From a checkpoint of a small transformer trained on Wikipedia: 62.4M parameters.
Each number is 200 + 30 x the weight over its row's rms, rounded and kept within 0 to 999. Layers, rows and columns count from 0. The size before them is the row's rms in percent of the matrix's.

# down: layer 11 MLP down (transposed), 1792x448, rms 0.0819, rows 894-921, columns 224-279
# up: layer 11 MLP up, 1792x448, rms 0.0534, rows 895-922, columns 224-279
down894,096,135,195,239,184,158,182,184,189,225,240,171,159,199,232,201,244,205,208,205,140,207,216,166,206,171,135,230,200,162,197,222,174,186,210,209,133,185,178,191,175,202,181,217,178,162,194,237,220,219,179,223,156,212,201,217,230
up895,100,227,185,190,137,206,180,227,169,174,207,173,175,183,187,155,177,226,227,227,200,180,192,181,177,150,207,204,180,196,158,242,214,202,191,252,223,197,163,291,210,207,183,199,220,214,187,203,171,259,175,188,167,231,174,160,212
down895,095,215,206,201,193,241,136,148,212,206,135,219,201,158,181,179,179,177,170,220,244,267,180,204,179,190,210,207,184,210,258,229,229,196,200,220,153,172,215,205,229,211,175,169,222,186,150,196,162,202,178,157,177,179,185,189,277
up896,098,182,194,159,219,199,148,174,181,216,229,191,266,143,222,261,185,221,264,249,194,187,198,175,125,178,178,217,217,248,218,146,193,121,182,225,137,186,237,235,216,163,226,252,190,232,203,206,196,186,205,201,156,266,216,254,235
down896,094,194,145,165,207,209,153,177,236,135,175,193,176,194,222,229,193,195,205,188,162,247,197,226,276,169,244,155,268,142,235,184,208,203,198,235,208,175,174,164,163,180,176,216,269,196,168,245,214,191,176,202,211,209,231,223,144
up897,097,209,154,220,220,155,168,186,214,205,242,238,221,188,213,205,119,277,200,191,224,224,168,220,249,237,236,169,219,191,182,220,190,226,207,183,219,178,143,233,203,236,167,201,151,215,182,218,221,222,194,226,190,167,223,185,199
down897,101,247,170,153,225,174,221,160,169,194,191,225,229,176,180,196,184,170,192,193,158,212,213,241,196,172,217,136,172,170,211,186,206,199,215,199,189,226,204,224,215,258,172,187,214,216,211,228,214,212,200,214,204,231,235,240,171
up898,102,233,220,238,166,215,217,219,224,182,205,220,159,162,273,129,182,139,226,171,235,238,218,167,205,209,210,233,268,187,202,201,256,172,221,249,236,192,202,193,224,197,216,223,253,178,255,173,265,188,176,291,202,163,227,199,195
down898,096,218,172,181,189,218,186,175,214,240,277,173,155,204,142,221,229,155,148,235,200,192,244,199,175,221,226,201,261,206,211,191,194,157,258,202,258,159,184,242,202,240,241,241,220,222,225,151,259,222,118,155,199,179,240,241,200
up899,099,187,194,247,231,239,176,171,180,177,202,229,222,148,196,185,166,225,182,282,185,172,186,234,188,218,205,223,216,241,208,148,160,273,200,222,216,175,199,194,189,212,215,157,240,186,209,160,172,200,224,206,204,214,198,185,158
down899,103,194,206,242,214,209,172,204,195,225,153,238,211,149,217,211,234,220,197,225,171,231,217,197,223,243,188,184,273,222,170,227,164,214,220,219,163,185,226,179,205,152,209,253,170,181,221,247,175,172,248,220,132,259,186,193,218
up900,100,192,229,221,225,209,192,133,209,118,190,194,193,203,140,234,180,196,223,144,227,219,160,203,219,210,234,208,139,208,253,161,223,218,174,230,105,148,198,211,190,236,228,209,142,225,199,222,260,170,185,235,212,169,222,229,267
down900,101,174,193,188,200,212,219,176,189,174,136,188,208,168,217,204,196,250,250,222,154,207,197,182,202,214,208,187,181,157,245,225,212,142,197,185,183,215,175,182,263,223,191,139,130,209,197,184,181,194,203,231,224,178,245,262,200
up901,096,244,241,189,234,227,159,189,198,189,201,148,189,240,192,172,177,159,211,189,253,257,265,210,223,219,213,266,160,171,169,227,252,188,180,189,186,221,235,250,199,167,189,211,212,202,140,221,225,245,224,163,177,171,195,186,171
down901,093,201,172,246,205,183,196,203,194,215,183,207,281,160,195,187,250,139,213,196,204,246,186,158,229,210,175,205,196,171,218,219,212,184,233,240,181,157,173,241,159,176,183,252,241,201,205,196,150,177,212,327,240,207,165,213,243
up902,104,192,139,210,163,178,216,170,154,184,166,149,237,179,164,236,208,196,172,260,266,205,173,209,192,214,187,258,227,237,218,198,204,195,209,213,178,176,204,223,196,184,207,211,244,163,107,211,210,220,190,199,189,170,228,222,206
down902,100,181,186,164,210,233,180,220,187,211,169,172,245,175,174,221,217,193,208,181,166,201,224,209,199,252,193,184,207,188,150,186,119,149,233,168,166,172,214,227,207,199,178,191,265,154,183,197,191,223,237,200,215,176,209,195,168
up903,094,178,250,168,201,129,189,228,211,229,223,165,158,191,203,185,247,251,225,214,208,195,195,230,201,224,195,181,141,194,214,193,189,191,225,229,203,170,226,222,162,168,162,234,205,233,186,181,200,139,234,207,216,230,204,162,183
down903,098,167,216,187,216,215,190,192,224,195,192,166,270,203,187,216,185,199,270,161,265,234,177,193,191,153,223,253,205,213,207,187,207,198,193,199,249,177,197,174,194,140,178,217,189,238,182,217,210,204,213,231,215,237,246,178,190
up904,097,202,173,165,210,220,195,168,182,250,228,200,214,141,217,193,181,160,232,173,172,220,215,159,194,200,211,162,219,225,157,234,180,163,198,233,191,207,162,224,222,219,224,236,219,203,208,164,181,234,190,200,166,212,197,168,233
down904,101,201,168,185,209,190,207,165,189,223,165,195,172,182,224,218,225,184,199,236,227,126,179,206,193,214,218,247,202,236,232,175,166,169,195,196,196,190,196,191,237,136,244,207,221,169,212,212,238,177,201,140,203,210,185,236,188
up905,106,197,157,176,190,168,151,198,252,195,173,201,163,140,192,201,199,218,148,230,247,206,231,208,207,200,202,189,192,208,173,228,212,212,218,190,236,221,144,187,235,224,163,240,163,253,189,185,159,206,231,225,252,209,161,180,193
down905,106,150,203,216,188,195,214,214,250,221,168,264,161,196,176,226,248,213,210,204,229,241,200,210,197,285,197,165,198,197,186,226,239,195,200,196,232,181,166,210,210,174,180,191,215,150,166,240,215,212,246,209,240,199,184,223,160
up906,104,191,212,203,255,214,187,215,224,188,180,191,166,167,169,173,218,221,154,227,189,168,162,219,169,201,184,175,204,201,221,215,232,181,196,197,218,216,169,213,145,240,232,230,193,180,149,185,256,215,177,215,194,196,201,241,241
down906,102,145,197,184,219,196,251,225,207,239,206,229,138,202,176,206,193,168,187,114,195,198,174,170,222,138,195,186,201,206,254,168,278,195,241,234,196,195,187,177,220,169,185,201,254,224,166,220,196,231,165,193,239,152,207,197,223
up907,098,206,277,206,200,170,195,183,243,179,266,176,159,207,176,193,209,215,218,194,196,223,163,183,102,225,238,171,224,220,231,170,219,206,162,195,239,221,221,257,160,185,174,228,238,214,191,202,190,203,198,247,191,179,282,197,214
down907,096,224,174,175,177,191,191,185,144,185,126,155,262,146,262,221,228,219,208,167,231,222,168,196,160,202,175,163,223,247,191,197,259,174,224,196,214,249,215,202,211,166,199,166,156,225,238,201,231,236,238,218,180,247,198,195,189
up908,100,238,224,163,172,191,197,229,205,161,214,200,206,229,220,222,221,246,188,189,211,208,189,228,237,206,131,233,180,246,193,182,241,188,141,224,166,201,218,207,267,223,217,209,178,217,171,207,194,204,188,250,237,265,168,216,208
down908,094,276,219,168,255,179,193,209,200,170,150,144,188,239,217,186,220,222,200,152,202,228,246,203,187,208,158,180,201,223,150,171,228,207,198,266,211,258,144,181,273,197,208,221,188,205,226,228,240,217,143,194,242,182,206,245,174
up909,102,196,255,188,230,190,183,287,209,232,207,204,157,221,196,198,135,174,187,229,281,271,147,173,192,221,170,225,174,189,165,200,166,179,212,205,185,181,200,185,197,153,185,118,164,189,224,199,195,258,191,212,201,232,150,163,233
down909,100,208,235,228,206,128,215,185,144,170,240,196,198,199,184,228,176,214,209,196,191,187,169,192,252,224,168,209,205,190,212,179,194,170,138,197,234,235,236,236,197,239,200,192,214,230,189,207,216,186,233,180,197,204,234,202,207
up910,104,159,156,159,207,221,223,210,155,127,151,169,257,177,246,217,244,214,173,197,219,178,218,238,175,182,212,207,231,198,222,220,176,199,178,233,232,255,158,237,220,218,152,169,257,191,208,216,151,175,183,202,212,195,225,196,213
down910,100,168,167,221,245,214,193,208,155,187,141,261,268,201,175,249,186,216,190,183,169,237,214,279,211,235,217,209,211,166,241,235,215,172,211,240,226,166,208,178,228,124,230,171,213,187,217,252,223,217,245,168,253,190,182,267,241
up911,099,200,172,199,165,173,207,162,230,201,221,201,202,192,162,196,231,249,222,144,240,154,190,181,169,184,242,231,168,218,188,195,233,224,206,169,196,194,213,242,187,163,200,191,219,189,225,166,165,215,213,138,130,162,208,198,201
down911,098,181,205,186,200,230,203,188,187,216,202,198,132,220,237,168,198,199,147,203,219,160,201,250,198,248,138,119,175,217,199,233,236,202,173,138,187,195,199,186,225,202,207,189,228,185,244,230,223,217,207,214,164,153,194,164,207
up912,100,229,226,217,198,234,208,200,177,176,185,197,177,155,187,174,208,189,235,251,194,217,183,226,184,244,227,217,228,144,215,171,212,187,250,190,154,144,131,196,189,148,205,170,208,209,172,174,174,180,203,147,172,244,207,210,205
down912,099,109,227,191,209,196,210,200,174,210,217,221,260,216,184,194,200,254,205,158,200,221,203,209,157,143,267,235,254,217,183,204,214,214,217,198,157,173,156,194,201,184,194,177,173,196,229,237,192,234,192,216,190,234,266,218,173
up913,096,185,187,208,237,186,192,200,201,222,216,151,173,170,175,224,217,166,194,223,254,158,220,199,173,196,214,222,157,171,228,181,158,197,183,237,196,187,167,232,195,216,232,161,164,186,243,221,169,221,167,184,194,186,166,166,190
down913,097,189,206,170,209,221,173,127,234,176,164,225,203,160,205,245,210,189,228,188,181,197,209,218,142,134,145,179,265,165,186,136,184,224,188,220,219,169,202,197,252,224,207,155,190,169,172,245,186,253,282,237,222,247,208,275,213
up914,101,190,208,224,219,196,173,164,236,227,185,228,178,196,177,167,263,183,238,173,168,164,198,225,239,194,233,231,226,206,245,159,221,207,211,199,221,239,256,268,129,172,215,256,181,203,196,198,207,189,176,154,222,209,132,197,234
down914,098,141,143,166,197,242,232,211,184,219,160,278,176,154,201,186,247,201,220,204,196,244,220,252,217,170,246,205,204,222,172,203,180,205,231,226,243,188,205,191,182,149,201,150,245,178,201,233,176,215,224,201,193,160,186,178,186
up915,101,196,203,182,186,195,181,206,186,172,204,212,198,228,183,175,188,281,167,201,175,234,220,206,230,162,235,167,199,213,175,234,168,152,198,170,148,198,206,163,233,222,194,194,217,214,235,179,232,177,230,181,194,257,135,218,209
down915,102,200,202,173,205,157,190,236,246,184,187,243,180,225,211,221,267,171,189,176,216,187,204,251,181,221,218,209,186,160,121,127,124,165,199,190,254,216,221,185,183,177,220,167,159,158,171,198,214,176,232,238,223,181,154,238,209
up916,103,236,210,259,235,225,166,170,204,191,177,236,187,188,160,190,204,188,201,200,243,164,192,220,230,203,210,243,249,182,217,247,159,203,220,207,203,175,238,187,236,211,194,205,195,198,251,239,193,209,126,203,233,215,185,151,181
down916,106,242,230,181,198,247,202,249,210,197,185,178,139,208,233,234,165,222,187,182,266,162,217,215,210,177,135,214,190,176,204,227,211,232,233,226,159,200,259,196,204,239,253,282,230,189,238,215,166,227,209,216,169,173,161,207,173
up917,102,186,231,228,225,239,194,234,234,229,228,164,204,156,220,167,189,164,179,169,150,227,145,265,209,177,183,203,176,203,205,185,190,182,164,185,199,208,186,183,168,191,163,203,218,189,205,238,179,219,152,237,180,253,219,131,215
down917,100,239,185,215,212,239,199,228,229,218,163,221,207,212,183,211,237,210,230,182,203,167,194,166,171,193,251,203,226,257,194,225,160,221,168,195,214,205,276,225,204,190,259,174,185,216,198,224,230,203,216,222,183,171,174,251,168
up918,105,235,169,238,164,181,179,210,193,201,222,211,232,249,190,220,227,195,246,219,207,247,187,179,221,197,228,153,198,170,163,235,187,181,228,168,189,194,196,243,202,194,174,198,205,199,177,224,232,218,236,216,184,233,178,234,161
down918,110,197,238,230,212,135,181,218,149,212,253,200,291,196,229,166,243,231,155,204,238,211,212,221,172,181,206,174,213,176,201,182,200,203,230,214,186,171,188,138,191,198,253,168,213,188,183,186,225,170,211,174,199,241,195,167,221
up919,107,221,142,166,200,177,235,215,193,184,235,193,181,228,213,243,239,168,223,156,179,196,175,236,228,206,208,170,162,167,258,227,177,199,195,193,210,206,155,157,139,185,199,243,220,212,214,191,177,220,160,204,204,217,205,197,213
down919,104,183,191,173,193,187,230,213,208,230,209,248,180,169,131,249,216,226,212,247,174,220,171,183,226,220,191,222,205,162,182,277,216,197,195,202,197,191,204,194,222,178,173,267,167,240,204,191,235,187,224,158,145,170,183,198,151
up920,098,188,204,231,165,198,224,243,146,172,156,212,285,166,197,208,154,166,158,193,172,175,199,157,151,171,153,217,174,189,165,197,197,179,206,167,176,235,217,213,275,173,211,219,193,216,202,174,165,232,249,201,249,203,168,189,191
down920,099,175,265,222,228,228,240,182,179,181,177,229,199,236,194,165,226,201,233,205,181,227,264,258,215,165,195,181,228,173,149,203,217,184,219,223,169,211,196,167,181,218,284,198,185,188,201,195,190,204,171,233,191,204,177,223,248
up921,092,190,228,277,156,256,164,199,177,204,178,226,276,231,184,203,254,225,215,245,224,249,203,180,198,180,191,186,184,186,185,169,151,216,211,195,224,221,192,211,196,202,194,173,220,221,231,237,196,228,205,203,219,188,165,218,223
down921,097,178,261,199,181,191,205,185,171,194,174,176,155,209,211,217,219,196,194,195,234,237,184,117,183,200,236,236,181,198,261,218,220,141,161,196,191,206,262,213,233,209,211,221,218,215,173,171,192,171,179,197,211,223,161,178,194
up922,107,169,218,204,176,175,197,195,208,179,200,205,213,187,198,224,159,159,154,161,177,214,201,245,248,218,193,181,202,205,179,225,129,196,155,220,190,176,139,187,161,240,219,179,244,223,224,185,203,145,222,195,205,248,179,188,219